Each number is 128 + 32 x the weight over its row's rms, rounded and kept within 0 to 255. Layers, rows and columns count from 0. The size above them is the row's rms in percent of the matrix's.

# layer 3 attention value, 768x768, rms 0.0945, rows 469-479, columns 288-335
size [ 86  86  94  94  89  88  95  91  87  88  85]
[[162 168 140 108 120 134 151 113  98 120 155 136 168 141 114 135 156 172 122 113 111 142 193 109  59 152 105 150 188 111 109 180 100 150 111 135 107  37 150 123 133 113 101 162 166 123 143  86]
 [118  71 113 140  71 146 147 145 102  84 149  82  78 143 130 141 129  97 144 101  86 125  84 138 114 158 152 189 144 123 127 105  94 120 110 139 132 154 107 113 158  94 130 170 120 169 113 189]
 [130 105  90 101 116 139 119  83 148 127 131 109 145 170 103 139 125 134 140 140  88 171 129 109 125 163 164 118 174  56 143 108 100 135 152 146 117 139 141 135 142 144 183 142  93  84 117 146]
 [ 97  95  71 101 164  86  56 121 129 112 180  69 141 143  79 108 197 142 141 122 110  90 151 131 136 149 123  94 126 165 139 115  90 135 181  54 101 143 185  80 128 138 133 113 124 193 125 168]
 [169 183  67 134 169 201 145 155 141 118 157 134  88 112 123 152 119  69  98 132 120 145 145  84 141  85 142 152 129 189 136 164 108  75 124 142 153 115  79 182 139  92 195  83  75 107 145 137]
 [123 101 135 133 108  55 140 134 134 113 180 128  75  94  88 111 122 170 131  93  80  95 125 149 132 211 145 127 162 141 131 113 153 126 114 185 156  80  79  71 127 161 151 147 108 168 122 115]
 [108  83  86 149 156 108 104 153 125 135  97 155 112 102 109 164  71  86 150 188  94  95 128 113 123  57 106 178 133  85 154 112  67 118 182 117 138 128 122 110 146 148 162 113 114 106 116 176]
 [131 157 103 150 110 147  85 103 139 116 153 123 158 100  73 162 107 179  91 108 121 146 143 146 163  97 139 113 145 175 103 144 151  97 102  91  99 125 103 135 145 145 140  80  99 166 130  94]
 [ 67 151  99 121  99 139 106 102 103 157 108 102  68 142 125 138 139 143 121 170 148 149  86 103  99 116 107 133 154 127 168 103  82 109 166 168 117 170 134 104 108 176 115 193 168  80 136  92]
 [140 180 133 117 128 147 138 118 154 178  49 108 226 116 149 163 130 128 123  73 127 108 165 135 141 157 122  98 149  81 114 101  84  89 146 170 128 150  73  98 106  77 146  99 136 169 178  50]
 [113 107 133  96 112  82 124 151 166 128 107 106 127 127 181 111 155 133 116 146 103 104 198 146 107 153 128 152 125  79 111 166  89 133 149 144  94 158 166 103  96 112 125  66 144  60 166  99]]
# layer 3 attention output (transposed), 768x768, rms 0.084, rows 469-479, columns 288-335
size [ 95  93  98  98  98  98 100  99  96  97  93]
[[152 108  62 133 145  86 208 125 146 149 109 157 104  91 110 123  70 147  86 141 101 130  47 156 146 143 183 102 123 135  74 116 106 128 151 123 122 109 154 107 125 148 121 128 110 138 115 153]
 [ 96 111 147 155 164  86 108 109  92  88  80 158 122 162 123 161  94 145  86 148 170 121 172 123 155 143 144 109 107  95 150 166 137 141 136 169 124 138 152 147 149  94 102 122  80 122 139 147]
 [228 155 135 206 107  94 121 107  71 109 138 125 137 109 113 136 139  80  66  97 187 106 123 131 100  83 146  90 139 113 106 129 131 113 125 128 130 164 125 134 183 107  70 131  87 175 140 148]
 [145 175 141  61 129 103 105 154 127 152 191 184 103 128 148 103 132 139 160  90 147 121 154 116  94  87 134 153 129  94 115 108 160  90  86 189 127  70 152 135 148 165 120 123  87 130 133  71]
 [135 133 163 150 103 105 166 164 126 103 126  98 160  90 100 114 103  86 122 150 167 182 183 123 113 204 196  87  84 154 118 179 127 205 124 111  90 200 141 148 116 167 111 143  94 110 129 142]
 [132 170  90 105 137 122 140  92 109 161 163  90 102 147 130 115 121 129 156 112 123 113 140 114 122 123 116 118 118 153 157 123 138 130 149  93 135  89 169 174 121 133 119 150 117 112 155 158]
 [144 135 200  95  62 146 122 190 110 157  52  87 118 181  86 109 120 173 146 125 156 101 172 100   9  98 102 110  85 180 148 106 141 153 135 120  93 134 139  93 128 112 131  82  77  93 126  58]
 [135 116 144 186 106 196 150 105 128 155  97 149 134 143 191 117 131 204 211 159 118  89 155  98 128 114 138 115 156  88  80 118  90 154 117 119 127  76 166 135 144 149 162 153 129 128  91 142]
 [127 160 140 123  63 191 140 139 135 153 135 135 132  74 130 112 159 176 148 162 102 125 131 180 148 120 173 133 153 101 110  83 156  95 123 144 151 122 133 188 145  68 120 166  75 157 105 144]
 [ 60 101 112 105 225 179 181 206 122 127 109 157  90  80 112  62 170 122 119 136 103 126 110 158  95 142 115 144 104 117 132 138 121 178 103 141 149  72 160  62 156 187 135 167  87 139  75 118]
 [130 142 118 161 200 170 172 122 116 117 163 166  86 149  70 127  91 133 123 143 125 150 136 158 178 119 142 139 110 143 111 149 114 149 179  90 173 122 121 110 171 122  69 106  72 161 112 141]]
# layer 3 attention query, 768x768, rms 0.0922, rows 480-537, columns 288-335
size [105 102 103 101 106 106 105  98 103 112 104 103 106 107 104 107 102 108 102 109 105 103 104 105 104 101 107 100 100 103 103 106 104 103 111 102 106 103 111 100 102 110 103 100 104 102 107 112 104 104 108 103 109 105 107 102 106 108]
[[125 142 145 160 134 169 136 110 154 152 133 120 122 161 161 215 129 132 143  93 112 176 140 113  99 166 108 162 117 118 148 102 127 158 130 109 152 126  64 131 134 164 160 115  88  94  96  90]
 [157 137 130  81 141 128 121 151 114 142 151 140 171 129 134 170 140  82 132  83 182 153  93 127 121  83  90 155  82 146 122 103  96 133  77  82 104 133  90 120  76 156 163 144 153 131  98 143]
 [136 126 114 117  93 100 149  90 117  85  43 122 118  80 119 124 210 101 125 127 119 125 133 114 120 102 138 137 146 186 162 129 107 142 110  67 156 130  74 197 144 163  77 112 102  94 148 147]
 [141  88 153  88 150 111 110 183 127 119 140  94 139 130 110 152 128 130  70  98 177  95  68 106 139 144 135 149 155 114 163 159 117 143 160  94 118 107 139 124 127 148 149 133 133  83 163 141]
 [143 130  92 142 143  58 103 150 124 159 124 130 146 128 126 163 132 101  77 163 139 211 116  98  68 140 109 122 132  99  88 115 125 112 175 140 132 130 123 133 119 185 156 104 140 105  94  89]
 [ 95  97  98 134  96 131  98 101 123 159 109 159 134 121 164 170 131  81 102  71 111 130 142 128 151 109  94 103 119 127 185 138 113 120 136  97 141 151  82  38  78 177 157 147 131 145 115 141]
 [102 164 152 164 115 156  91 142 183  76 131 112 116 130 178 153 163  42 112 144 119 150 101 166 125 115 155 118 152  97 126  70 182 116 105 116 159 133 126 118 121 147 109  87 108 157 177  94]
 [134  97 141 153 168 117 119  93  55 123 186 106 119 190 144 133 113 143 162 151 133 133 152 122 170 105 170  57 121 148 125 100 122 173 155 132 176 106 137 143 131 151  97 197 111 126  93  85]
 [159 127 124 182 123 118 133 175 120 153 147 182  99  85 130 141  85  32 129 137 115  74 119  70 117 140 160  77 110 130 179 139 146  88 132 115 133 155  73 159 109 131 147 169  61 191 121 169]
 [ 72 111  92 122  92 158 110 126  98 164 120 120 150 176 131  99 148  90 105  63 122 114 115  81  50 127  98  92 127 143 166 104 109 117 149 102 173  75 172 100 106 174 107 111 117  87  90 136]
 [202 136  84  93 191 108  66 136 117 129 199 161 183 141  95 139 152 149 117 137 121 100 140 199 200  90 118 152  71 152 183 119 125 107 153 150 105 147 144 116 106 120 197  68 137 116 100 115]
 [121  99 153  26 122 169 126 142 120 156 111 215 109  79 173 111 172  94 119 155 127 101 146 111  81 147  94 162 128  92 178 155 124 105 160 103 126 145  93 133 187 141 167 160 122 148 140 152]
 [ 83 105 150 119 126 136  99 187 137  94  96  50 136 108  90 141 137 171 125 106 129 127  81  84 119 113 137 156 141 130  67  86  83 127 118 107  84 110 148 114 127 103 123  72  83 179 114  66]
 [111  89 114 126 135 154 127 183 115 121 131  94  72  50 119  99 143 139 138 150 190 120 124 128 109 148 129 161  33 126 174 157 126 141 119 125  89  89  89 145  92 159 120 143 141 108  85 165]
 [150 165  68 107  99 102 113 142 124 154 132 116 125 125 144 120 124 112  58 176 105 172 111  92  87  96 100 127  96 121  87 105 145 102 142  98 152 136 109  70 127 109 146 170  81 199 132 148]
 [132 135 124 109  81 136 137 118 161  95 154 150 115 126 116 151  83 135 153 107 172  70  61 151 133 152 137 151 161 129 143 181 135  78 203 192 126 156 108 144 125 129 222 136 179  53 170 156]
 [137 162 134  70 157 136 116 127  81  71 120 114  86 131 155 174 136 124 125 121 125 173 136 114 135 107 143  89 131 129 211 147 143 137 121  95  98  87 124 156 119 153  83 101  92 119  69 161]
 [ 69 128 122 196 132 152 125 143  39 123 118 129 147 101 116 118  81 186  97 158 138 165  65 143 108 128 131 135 205 153 102 139 120  80 126  99  97  88 184 125 121 104 147 128 144  98 155 123]
 [ 94 115 112 147 121 169 103 165 157 167  83 159  87 183 147 110 153 131  85 110 131  93 118  90 180 164 125 145 162 120  75 107 128 205  73 163 135 165 106 129 108 100 183  85 179 129 133  84]
 [155 163 104 168  86 173 116  62 178 176  79 160 112 100 101  54 138 179 196 125  88 142 103 110 141  92 129 121 116 116 156 185 163 146  87 109  94 117 162 104  96 136 126 133  40 139 147 169]
 [117 134  94 152 137 108 125  79 157 197  98 165 152 184 159 189  88  96 111 166 120  88 136  99 105  69 112 161  48 172 136 105 123 112 116 136 127  91 105 187 131 129 121 147 141  84 103 138]
 [ 92 131 102 130 116 119 125 137 104  82 136 197 116 106 181 176 141  99 139  97 124 112 116 108 157 101 109 111  94  85 153  40 159 155 181 111 206  88 126  96 153 144 201  74 105 124  45 108]
 [146 129  51 118 122 147 164 140  94 143 130 125  79 146  77 107 135 101 139 104  95  58 106 115  58  77 135 147 142 147  74 124 171  95  80 152 121 141  94 122 113 105  92 147 149 146 120 152]
 [ 89 127 119 129 119  72 167 173 129 115 231 141 123 161 132 104 106 107 127 101 137 133 130 154 178 119 148 161 111 158 113 186 140 135 107 126 139  97  88  87 119 136  40 108 121 131 145 131]
 [153 107  83 183 156 144 148 103  95  94 134  66 130  92 135  96 121 158 142 128 107 110  43  94 161  92 156 120  92 166 137 165 165 141  87 170  90 133 153 137 133 139 105 126 123 123 101  80]
 [150 143 121  95 164 127 111 150 125 131  88 149 141 115  86 104  69 156 141 149 118 123 100  86  92 158  74 156 115 166 100  72 118 101  82 149 108 131  59  78  91  75 179 121 137 130 129 120]
 [100 139 125 144 154 133 102 126 153  88  59  57 176 160 123 181 128  59 122  91  72  94 140 176  90 140 167 103 109 157  74 141 112 128  94 178 109 156  95 125 158  97 107 139 150 127 138 132]
 [127  65 106 120 175 187 128 123  95 143 103 142 142 111  90 181 139 192 149 205 132 161  95 110 111 154  89 127 160 122  90 209 150 137 107 192 109 147  92 167  68 121  58 127 171 182 185 159]
 [125 153  55 171 116 152  78 146  69 168 150 146 106 114  90 138 178 131 159 158 135 138 155  76 110 141 110 106 160 131 173  90 133 102 163 153 111 176 168 119  66 106 115 126 134 176 101 181]
 [134 129 130 156 112 134 125 140 111 188 127 180 127 125 118  59 137 131 121 201 156 176 160 157  57 206  97 113  93 140  60 127  65 152 137 122 107 137 143 136 132 164 128 123 131 132 136  63]
 [134 101  50 121  90 187  85 170 128  97 169 150 117 217 101 109 148 131 200 186 120 119 112 132 127 156 116  76 111 160 115 158 151  74 153 171 158 140 132 111 122 133 168 104  81  86  78 111]
 [148 105 167 149  94 136  82 152 138 124 144 129 147 113 130  90 126 162 155 131 132 121 125  85 173 134  78 172 164 103 128 141  75 123 153 108 155 156 113 127 107 140 127 149  99  62 120  85]
 [157 109 116 143  93 132 110 152 164 105  78 175 129 169  70 113 116 201  78 122 170 127 144 105  84 190 141 180 158 141 115 112 148 136 141  95 166 101 160 116 122  85  91 139 101 151 136 126]
 [167  70 161 131 169 165 171 174 160 120 139 154  80 182 113 139 120 116 127 154 158 197  64 125 135 177 144 122  84 133 106 156 168 122 121  74 152 129 129 136 119 160 114  94 124 194 215 104]
 [144 146 105 100 118 130 126  79  97 124 148 118 145 110 114 104 198 118 229 124 106 124 152 162 150 106  95 100  95 140 147 137 112 162  79 136 186 210 109  95 123 108 127 179 112 141 136 132]
 [131  47 164 140 160 121 141 189 146 106 185 110 133 137  89 139 139 120 119 113 123 140 155 105 137 174 150  82 203  64 107 119 119 170 153 101  82 117 144  48 122  88 145 104 158  98 121 151]
 [144  95 136 161 113 131 134 152 161  77 103 117 141  76 139  51 144 153  89 183 226  62  92 159 110  95 157 176 138 143 162 120 153 147  95 111  94  86 129 125 136 148 126 104  82  99 103 120]
 [110 105 133 120 111 126 121 122 146  91 105 122 124 193 140 135  96 155  86 165  98 100 183 131  58 184 143 109 148 135  89 128 180 144 168  52 164 110 182 196 138  85 109 147 123 128 132  95]
 [156 168 106 130 101 139 147  62 158 124 138 128 134 181 117 165 153 112 131 152 114 106 204 123 108 106 152 137 120 169 132 179 137 124 147 172 108 127 194 102  86 118 119 156 159 128 164  66]
 [148 116 205 126 144  94  97 109  83 146 180  95 142 107 167  88  94 127 141 149 166  83 148 119 105  52 129 121 121  62 125 134 132 127 124 143 114  71  56 106 130 132 138 113 114 133  66  94]
 [116 122 189 129 138 108 124  75 100 164 207 100 122 160 178 122 124 104  79 159 119 115 140 107 126 194 111 122  99 154  93  55 111  95 123 153 113 174 182 186 127 142 136 161 130 134 172 106]
 [134 139  32  77  93 133 148 125 155 106  83 105  91  67  80 140 133 100 113  91 182 174 124 112 149  85  84 122 142 161  90 154 119  55  90 172 129 158  90  97 107 158  97 134 148 107 161 103]
 [134 161 122  94 175 158 178 121 138 136 127  84 123  72 160  98 157 172 140 146 156 122 175 139 125 120 107  72  78 172 142 143  91 115 138  49 113 161 100 133 137 158 116  72  96 150 137 173]
 [164  64 177  78 122 203 147 120  99 137 121  82 104 112 134 125 183 206 108 164 164 135 118  95 138  98 109 137 165 118 124  88  81  93  88  67 127  89 118 116 102 148 148 132  83  31 135 174]
 [122 160 140  89  97 135 117 163  78  92 120 123 142 168 121 112 183 108 154  98  95 133 134 103  94 103 118 129  99 166 132 132 118  59 143 171 122  77 151 196  86 158 138 102 125 137 159 113]
 [161 181  90 117  90 159 129 161  70 125 170 113 142 169 167 108 171 119  59 116 125 187 141 138 137 102  96 197 137  93 113 141 131 142  87 211 125  43  91 108 131 144 101  98 146 118 124 171]
 [123 106 133 185 192 132 109 189 164  85 125 179 106 131 143  78  61  88 110 108 110 182  97 131  77 178 141 167 130 129 142 169 102 167 150 108 169 198 144 108 184 163  99 119 127 159 137  79]
 [131 160  80 154  51 168  68 111 157 159 126  68  85 114 165 144 135 135  78 150  90 142 128  99 113 137  94 144  87  97 165 114 101 108 154  99  39 141 163  93 116 139 204 124  99 133 157  87]
 [ 78 176 119 139 160 193 155 109 132  88 148  64 133  92  99 192 139 127 130 130 160  88 104 160  96 125 110 132 141 117 213 177 161 136 195 134 161 252 116 160 134 126 107 144 174 109 114 141]
 [112 190 134  72 102  79  84 162 103 102 161 140 105 104 110 182 133 154 119 197 157 124 118 158 107  87 133 179  61 142 156 161 129  80 140 161 139 123 123 123  82 114  81 115  91  78 133 158]
 [165 163 108 103  95 130 169 136 131 160 165  92 142 106  98  86 139 156 136 152 145 148 117 115 135 187 209 145 166 118 146 151 177 188 120 172 117 120 110  90  88 149 131  77  73  82  96 159]
 [157  55 138 143 127 126 126 145  88 105 128 107 132 120 196 212  94 124 130 102 150 174 145 136 102  52 152 178 145  98 101  73 179 108 187 144  33 176 213 120 106 155 134 129 144 133 128 104]
 [186 155 137 116 152 128 158  85 157 132 126  89  90 145 159 136 147 104 143 115  93 125 137 112 152 187 135 122 104  94 114 193 162 141 151 101 105 151 110 157 136 108  73  89 117 127  88 138]
 [ 64 206 114 119  91 131 109  98 111 203 142  99 135 177 113 175 169 180 122 112 102  92 115  24 122  66 115  85 206 136 111 107  99 168 137 106  65 132 109 121  78 114 185  66  89  86 163 160]
 [158 150 127 133 141 103 157 180 113 136 114 168 151 200 179 168  87 114 138 155  78 131 132 115  80 190 116 128 113 126 116  81 145 125 115 170 152 128 144 116 168 168 150  55 151 133 133 141]
 [167 148 115 172 106 127 131 135 141 162  93 142 125  78  96 112 143 106 135 123 128 134 123 121  90 106 124  59 136 119 154 156 169  81 107 205 107  91 136 110  98  86 137  77 136 163 112 144]
 [151 130 156  96 150 188 122  40 108 137  73 102  69 105 143 146 121  91  76 157  51 170 114 118 115 143 118 125 139 113 103 100 112  86 102 120 147 109  94 106  93 123  95 138 116 131 165 122]
 [122 181 186 116 168 157 151 123 162 160  88 123  94  65 108 127 142  78 170 137 135 151 142 150 160 114 134 141 128 141 151 175 101 131 134 169 133 180 117 103 140 132 126 141 157 192 109 164]]
# layer 3 attention key, 768x768, rms 0.0907, rows 480-537, columns 288-335
size [105 105 102 101  97 104 102  91  98 109 104 104 101 107  99 104  98 102  97 101 103 103 100 101  98 104 108  98  98 101 100 103 103 100 106 100 102 103 101 101 103 104 105  98 103 107 102 105 101 104 102 103 107 103  99 103  99  99]
[[171 143 122 125 112 127  89 132 141 114 105 174 140 149 110 173  95  82 142  89  91 117  84 109 125 103  96 116 103 143  93 186 161  86 194 162 108 122  99 156 132 128 123 166 129   0  65 132]
 [128 116 207 154 103 113 117  98 156  52 152 120 184 102 112 166 119  70 173  59 125  83 168 112 135  80 109  71  94 127 158 123  96 179 166 157 140 135  98 120 105 121 151 124 129 131 133 134]
 [152  83 180 188 131 127 122 101 179 106 116 113 126 192  92 143 168  83  58 119 101  86 115 112 129 151 135 172 102 178 148 157 143 134  95 173 122 178 142  64 118 123 114 102 138 133 155 104]
 [142 135 208 152 142 141 136  81 113 144 115 196 106 163 131  62 118 147 163 125 150 209 123 157 140  68 131 150 136  84  67  85 122 128 125 144 114  60 183 103  96 112 139 125  74  82 155 110]
 [136 112 120 103  90 145 164 123  95 164  51 140  78 109 156 130  92 139 198 102 172 143 218  84  54  92 176 155  99 118  85 128 168 153 161 110  79 153 175 105 177 119  99 147 163 142  68  95]
 [ 86 131 130 118 130  97  86 157 167 102 137 151 144 162 196 163 124 105 148 146 139 120 154 158 141 155 116 139 127  71 131 167 195 124 100 133 208 144 156 110 115 133 167 145 180 116 111 145]
 [123  88 103 140  86 183  96 176 166 127 197 103 150  85 140 115 150 119 115 124 181  77  80 179 111 142 128 118 185 166 180  81 146 137 127 121 114 133 102 142 158 157 153 108 179 105 157 135]
 [128 137  85  97  98 135 119  81 109 136 107 149 166 143 170 173 148 137 100 139 173 144 144 170 107 189 100 163 113  93 130 186 116  91  79  96  64 143 115 181 134 127 111 169  82 167  62 140]
 [184 199 169 128 119  99 106 139 159 173 150  93 161 149 129 160 130 131 131 154 114 170 165 168 124 180 175 126 109 123 157 106  81  81 120 169  99  92 110 120 134 148 149 107 131 103 124 128]
 [ 75 126  95 113  84 133 106 148 126  50 133  90 156 130 124 142 122 112 238 150  86 126 169 146 164 138 174 189 103 121 136 147 106 121 105 126 153 158  97 122 133 157 126 180 139 169 140 151]
 [123  89 132 147 129 135 145 170 143 117 109 117 107 161 140 128 117 164 124  81 149 190 133  96 118 139  62 175 163 105 178 122 141 168 126 107 103 134 103 137 116 184 127 128 115 103 105  41]
 [168 155 125 133 140 174 141 133 100 181 113  94  66 141 206 134 146 113 239 149 165 148 113 124 166 158 107  90 158 156 184 111 123 149 150 187 128  93  71 119 115 131 135 120 131 107 101 155]
 [ 76 105 165 108 161 162 191 148  91  79  99 103 177 131  91 128 138 139 132 162 201 155 132 163 110 171 141 151 141 108 125 176 142 130  94 110 122 224 120 103 139  52 135 133 119 186 102 122]
 [ 65 156  87 117 183 144 138  93 128 141 109 125 109  83 161  90 103 139  77  92  94 157 148 161 137  72 118  62  78 137 113 123 142 160 161 159 138 131  77 144 119 140 117 139 106 134  66 143]
 [123 149 153 130 119 128 102 213 116 171 123 130 183  72 148 155 134 157  98 131 143  97 110 108 142  97 199 123 127 190 121 116 152 117 119  63 145 108 142 173  80 108 150 127 105  75 152 136]
 [134 203 112 145 138 153 169 126  75 109 187 163 110 118 124 187  66  81 141 192 160  87 174 113  96 199 123 166 139 132 160  92 131 145  73 163  52 131 141 118 114 114 116 187 165 131 147 106]
 [101 161 137  92 113 111  98 120 155 163  94 103 122 120 124 166 133 101  92 115 131 165 177 128  98 118  74 118 135 128 157 141  99  50  67  82  87  84 111 133 117  64 106  65 178 156 120 130]
 [125 112  42  69 159  91 161 131  93 113 146 141 141 152 109 136 174 114 168 141 111 136 144 103  83 142 153 115 164  50 133 124  64 177 172 123 151 110 122 147 147 109 161 122 156 150 129 131]
 [150 177  82 133 106 108 110 210  67 151  76 104  94 162 168  93 168  94 101 161 143  48 172  95 162  90 210 140 119 144 164 150 140  99  79 146  55 162 120  90 125 115 158 168 117  80  82 195]
 [152 154 135 116 103 162 167 182  92  94 178 158 107 146 106  70  71  99  68  92 119 160 123 117  98 180 158 147 113 115 129 114 136 156  70 113 119  94 134 141 103 137 194 123 139  97 100 141]
 [ 73 152 150 140  89  82 131  99 162 122 113 100 126 219 158 126 161 120 174 165 145 153 114 108  90 168 136 118 115 161 166 152  99 119 119 102 150 100 144 116 103 139 176 255 141 115 170 184]
 [ 74 129 117 110 123  75  95 125  92 126 107  79 112 137 113 131 122 102 172 131 179  81 142 180 166 129  77 132 103 119  10 161 120 114 169  95  82 133 183 170 129 173  80 162  55  94 143 130]
 [133  94  87 148 129 163 141 127 127 151 114 149 161 182  85 135 199 181 138 173 173 128 135 122 150  85 133  77 151  92 102 166 178  91 106 104 146 154 100 145 138 145 163 158 142 157 158 143]
 [102 136 122 131 101 108 100 144 145 110 104 125  74 114 133 155  90 111 113  85 127 118  78 147 103 117 142 138 109 162 123  92 124 139 103 150  93 168 157  91  66  60 188  80 109 119 171 159]
 [122 146 103  83 109 148 152 102 105  87 185 113 134 111 110  60 172 122 146 118 152 128 159 105  78 194 115  80  95 166 144 101 152 139  45 139 160 154 115 157 128  33  88 116 134 128  83 135]
 [163 138  63 111  89 125 102 129 107 185 128 179 158 152 185  98  82  94  88 119 124  96 128 192 144 156 158  53 120 127 147 184  71 118 125 181 131 116 102  63 157 132  95 128 134 134  99 138]
 [157 180 115 113 108 127 173 149 102 152  96  99 140 120  67  57 163 158 102 132 111 138 110 114 130 123 132  93 133 192 138 124 156 135 137 184 162 162 157 117 129 119 122  68 130 150 130 155]
 [145 126 123 110 161 111 145 143 123 143 202 121 167 102  96 127  97 120  57 128 128 114 144 183 146 152 150 116 139 170 110  83 144 161 173 150  94 117 123 119 145 123 155 114  88 111 100 173]
 [106 113 162 129 136 123 171 107 109 107 131 133 157  89  93  80  98  86 108 178 162 135 113 128  96 123 171 124 158 112 116 127 110 105  68 129 153 165  80 170 116 176 144 164 103  91  73 137]
 [141  84 145 157 168 141 178 135 113  95 160 109 156 158 167 131 137 143 172 188  98 102 106 150 149  78 123 123 149 138 107 144  89  97 168 101 104  80 149  85 123 122 158  85 117 126 168 139]
 [161  88 117 106 122 131  88  90  74 100  83 140 126 144 147  79  90 154  87 147 175 130  84 126  96 116 173 107 122 157  96 116 132 111 104 102 137  85 102 173  52 107 125  71 133 119 106 211]
 [ 90 106 129 148 117  66  94 121  87 154 198 185 175 130 173 129 137 133 138  96 149 119 166 118 101 114  74 148  98 131 187  99 156  90 130 147  86 180 163 124 170 154 142 147  94 106  40 116]
 [137 123  93 129 162  83 129  65 106 126  98 134 124 174 141 126 156 137 166 165 102 103 116 112 150 169 158 126 130 103 130 150  98 174 140 124 123 179  67 136 136 125  58 114 130 106 165 108]
 [117 120 134 169 109 107 122  94 132  82 155 170 156  77 102 132  86 108  85 150 130 124 146 182 116 103  94 138  86  94 109 121 166 151 124 147 123 140 109 168 121 155 120 139 150 168 112 116]
 [135 125 186 110 150  69 150 108 149 147 119 150 169 121  93 182 143 124 165 173 139 153  98 136 105 169 120 121 170 142 133 183 139  97 102 139 163  12 119 124 146 102 139 126 185 125 112 157]
 [116 135 134 137 123 113  93 137 156 114  95 192  95 122 116 130  49 109 144  85 124 122 145 126  90 118  79 158 121 180  95  89 136 146 116 196 165 165 109  94 106 177 159 133 147 156 112 112]
 [150 151 156 108 113 167 144 169 129 118 181 102 112 134  74 149 136 140 151 192 176 202 114 170 164  51 148  92 101  98  82 135 151 157 136 131 186  91 208 152 101 179 156 130  92 100 192 127]
 [137 107 115 149 165 121 122  80 193 145 134 129 127 123  42 142 180 145 143  78 194  68 101 200 116 176 172  80 165 143 101 117 107 128 145 163  77 165 102  76  81 190 140  96 137 138 138 128]
 [168 145  92 168 146  98 151 165  98 157  68 103 130  79 117 105  68 155 106 155  98 131 132 174  97 118 163 144 147 117 172  95 146 140  77 142 106 138  93 104 100 115 113 116  99 129 156  93]
 [127  98  94 143 158 149 179 106  95 169 107 194 154 144 166  60 162  94 118 172 125 151 157 124 154 180 169 164  72 191  45 125 155 100 116 200 166 138 101 123 124 136 189  62 123  75  80 111]
 [146 155 160 140 133 188  98 112 118 107 142 160 113 127 183 124  75  75 148 123 122 122  81 124 113 103  68  98 117 151 116 140 109 134 164 114 161 137 181 143 126 143  88 181 111 107 172 154]
 [147 151 144 165 198 115  95 145 104 105  86 100 150 109 142  96  54 128 110 148  67 110 121  79  92 160 156  67 189 143 167 164 159 121 118 182 143  78 236 103  52  88  99  69 109 167 160 122]
 [203 101 119 154 108  98 129 101  98 153 127 137  96 152 125 143 165 105  50 162 174 136 101 133 151  73 166 129 119 108 185 114 152 125 131 140 169  87  97 144 121 137 108 210 106  77 181 169]
 [158 171 153 137 117 111 102  73 129 154 175 107 119  89 110  98 110 169 136 156  96 129 148 130  70  89  94 172 180 143 134  88 142  90 112 122  85  87 150 214  98 135  96 117 102 115 210 191]
 [122 160 167  99 145 156 123 158 114 173  93  75 151 133 100 187 100  83 187 121 173 230 133 141 136 103 112 128 108 163 120 143 137 156  59 124  85 135 145 120 180 111  73 131 133 178 110 189]
 [ 95 176 122 142 146 128 143  80 147 175 138 121  76  71  96 122 131 146 178 134 116 129 192 155 140 144 129 130  93 184 142 114 155 146  86 178 103 117 125 154 139  79 199 113  73 138 128 128]
 [104 120 117 159 146 125 110 105 140 130 121 183 109 125 140 153 147 112  97 115 133 116 131  75 155 145 165 145 191  99 176 103  58 159 111 149 112 139 136 125 114  72  91 136 123  83 187 116]
 [102 114 123 171 115 106 117 131  98 144 113 117 111 158 165 118 103 127  96  96 109  99 137 114  98 152 163 125 122 113 174  89  98 158 151 124  91 124 116 162 111  80  84  65  68 112 153 156]
 [119 164 135 164 158 101 109 102 122  95 120 159 188 140  78 113 154 172 196 158 157  74 126 160 113 193 148 123 147 148 143 158 131 141  94 184 147 170 156 190 148 129 112 123 122  89 126 135]
 [ 99 121  78 124 109 141 140 110 110 211  99 104 131 115 142 117 109 139 166 110  99 145 145 121 143 176  75 148 102 165 161 113 164 147  58  75 131  72 118 109 111 181 162 164 123 126 150 105]
 [102 134  73 142 162  98 143 155 161  82 122 165 149 146 116 105 131 111 101 148 138 133 144 148 144 120 112 146 136 137 109 138 107 134 167 177 133 148 181 154 115 102 122 116 126 186 173 117]
 [218  86 158 153 167 128 113  71 164 169 109 148 187 101  73 134 180 124 135 167 189 137 150  91 136 149 111  71 159 164 127 210 143 151 160 126 171 108 146 117 151 113 179 121 144 181 118 153]
 [155  56  99 133 105  82 160  79 172 126 115 106 195 101 123 144 172 135 144 105  66 164  92 165 119 248  35 112 139  97 169  85 133 127 108 171 100  65 119 119 119 136 122 144 133 100 148  77]
 [134 120 101 162  98 127  84 113 136 109 163 108 176 151 129  64 184  67 164 153 143 125 155 150 124 175 127 109 145 110 180  60  70  96 104 158 150 110 151 160 137 110 113 164 128  95 179 139]
 [134 187  96 175 101  82 103 150 145 143 146 116 106  94 126 121 133  91 113 176 154  60  89 143 110  67 113 113 161 108 117 163 102 139 137 110 144 116  82 128  12 161  67 130 149 152 105 165]
 [162  97 144  86  93  99 103  86 176 150 140 104 151 161 182 107 142 119 151  81 180  99  97 109 118 163 156  77 156 154 132 137 110 161 132 113 172 109 123 133 158 142 152 105 182  79  94 165]
 [149 113 137 145 132  59 138 184 123 121 175  95  95 169 107 117 154 130 133  40 130 128 106  93 133 159 103 117 134 131 151 132  67 109 138 185  89  95 151 178 142 139 199 149 114 142 142 121]
 [144  94  89 110 131 130 127 118 114 154 150 123 140 133 133 168  99 126 143 109 112  97  94 141 156  94 113 127 143  61 122 145 150 164  97 106 178  89 186 147 138 166 133  80  82  39 183 127]]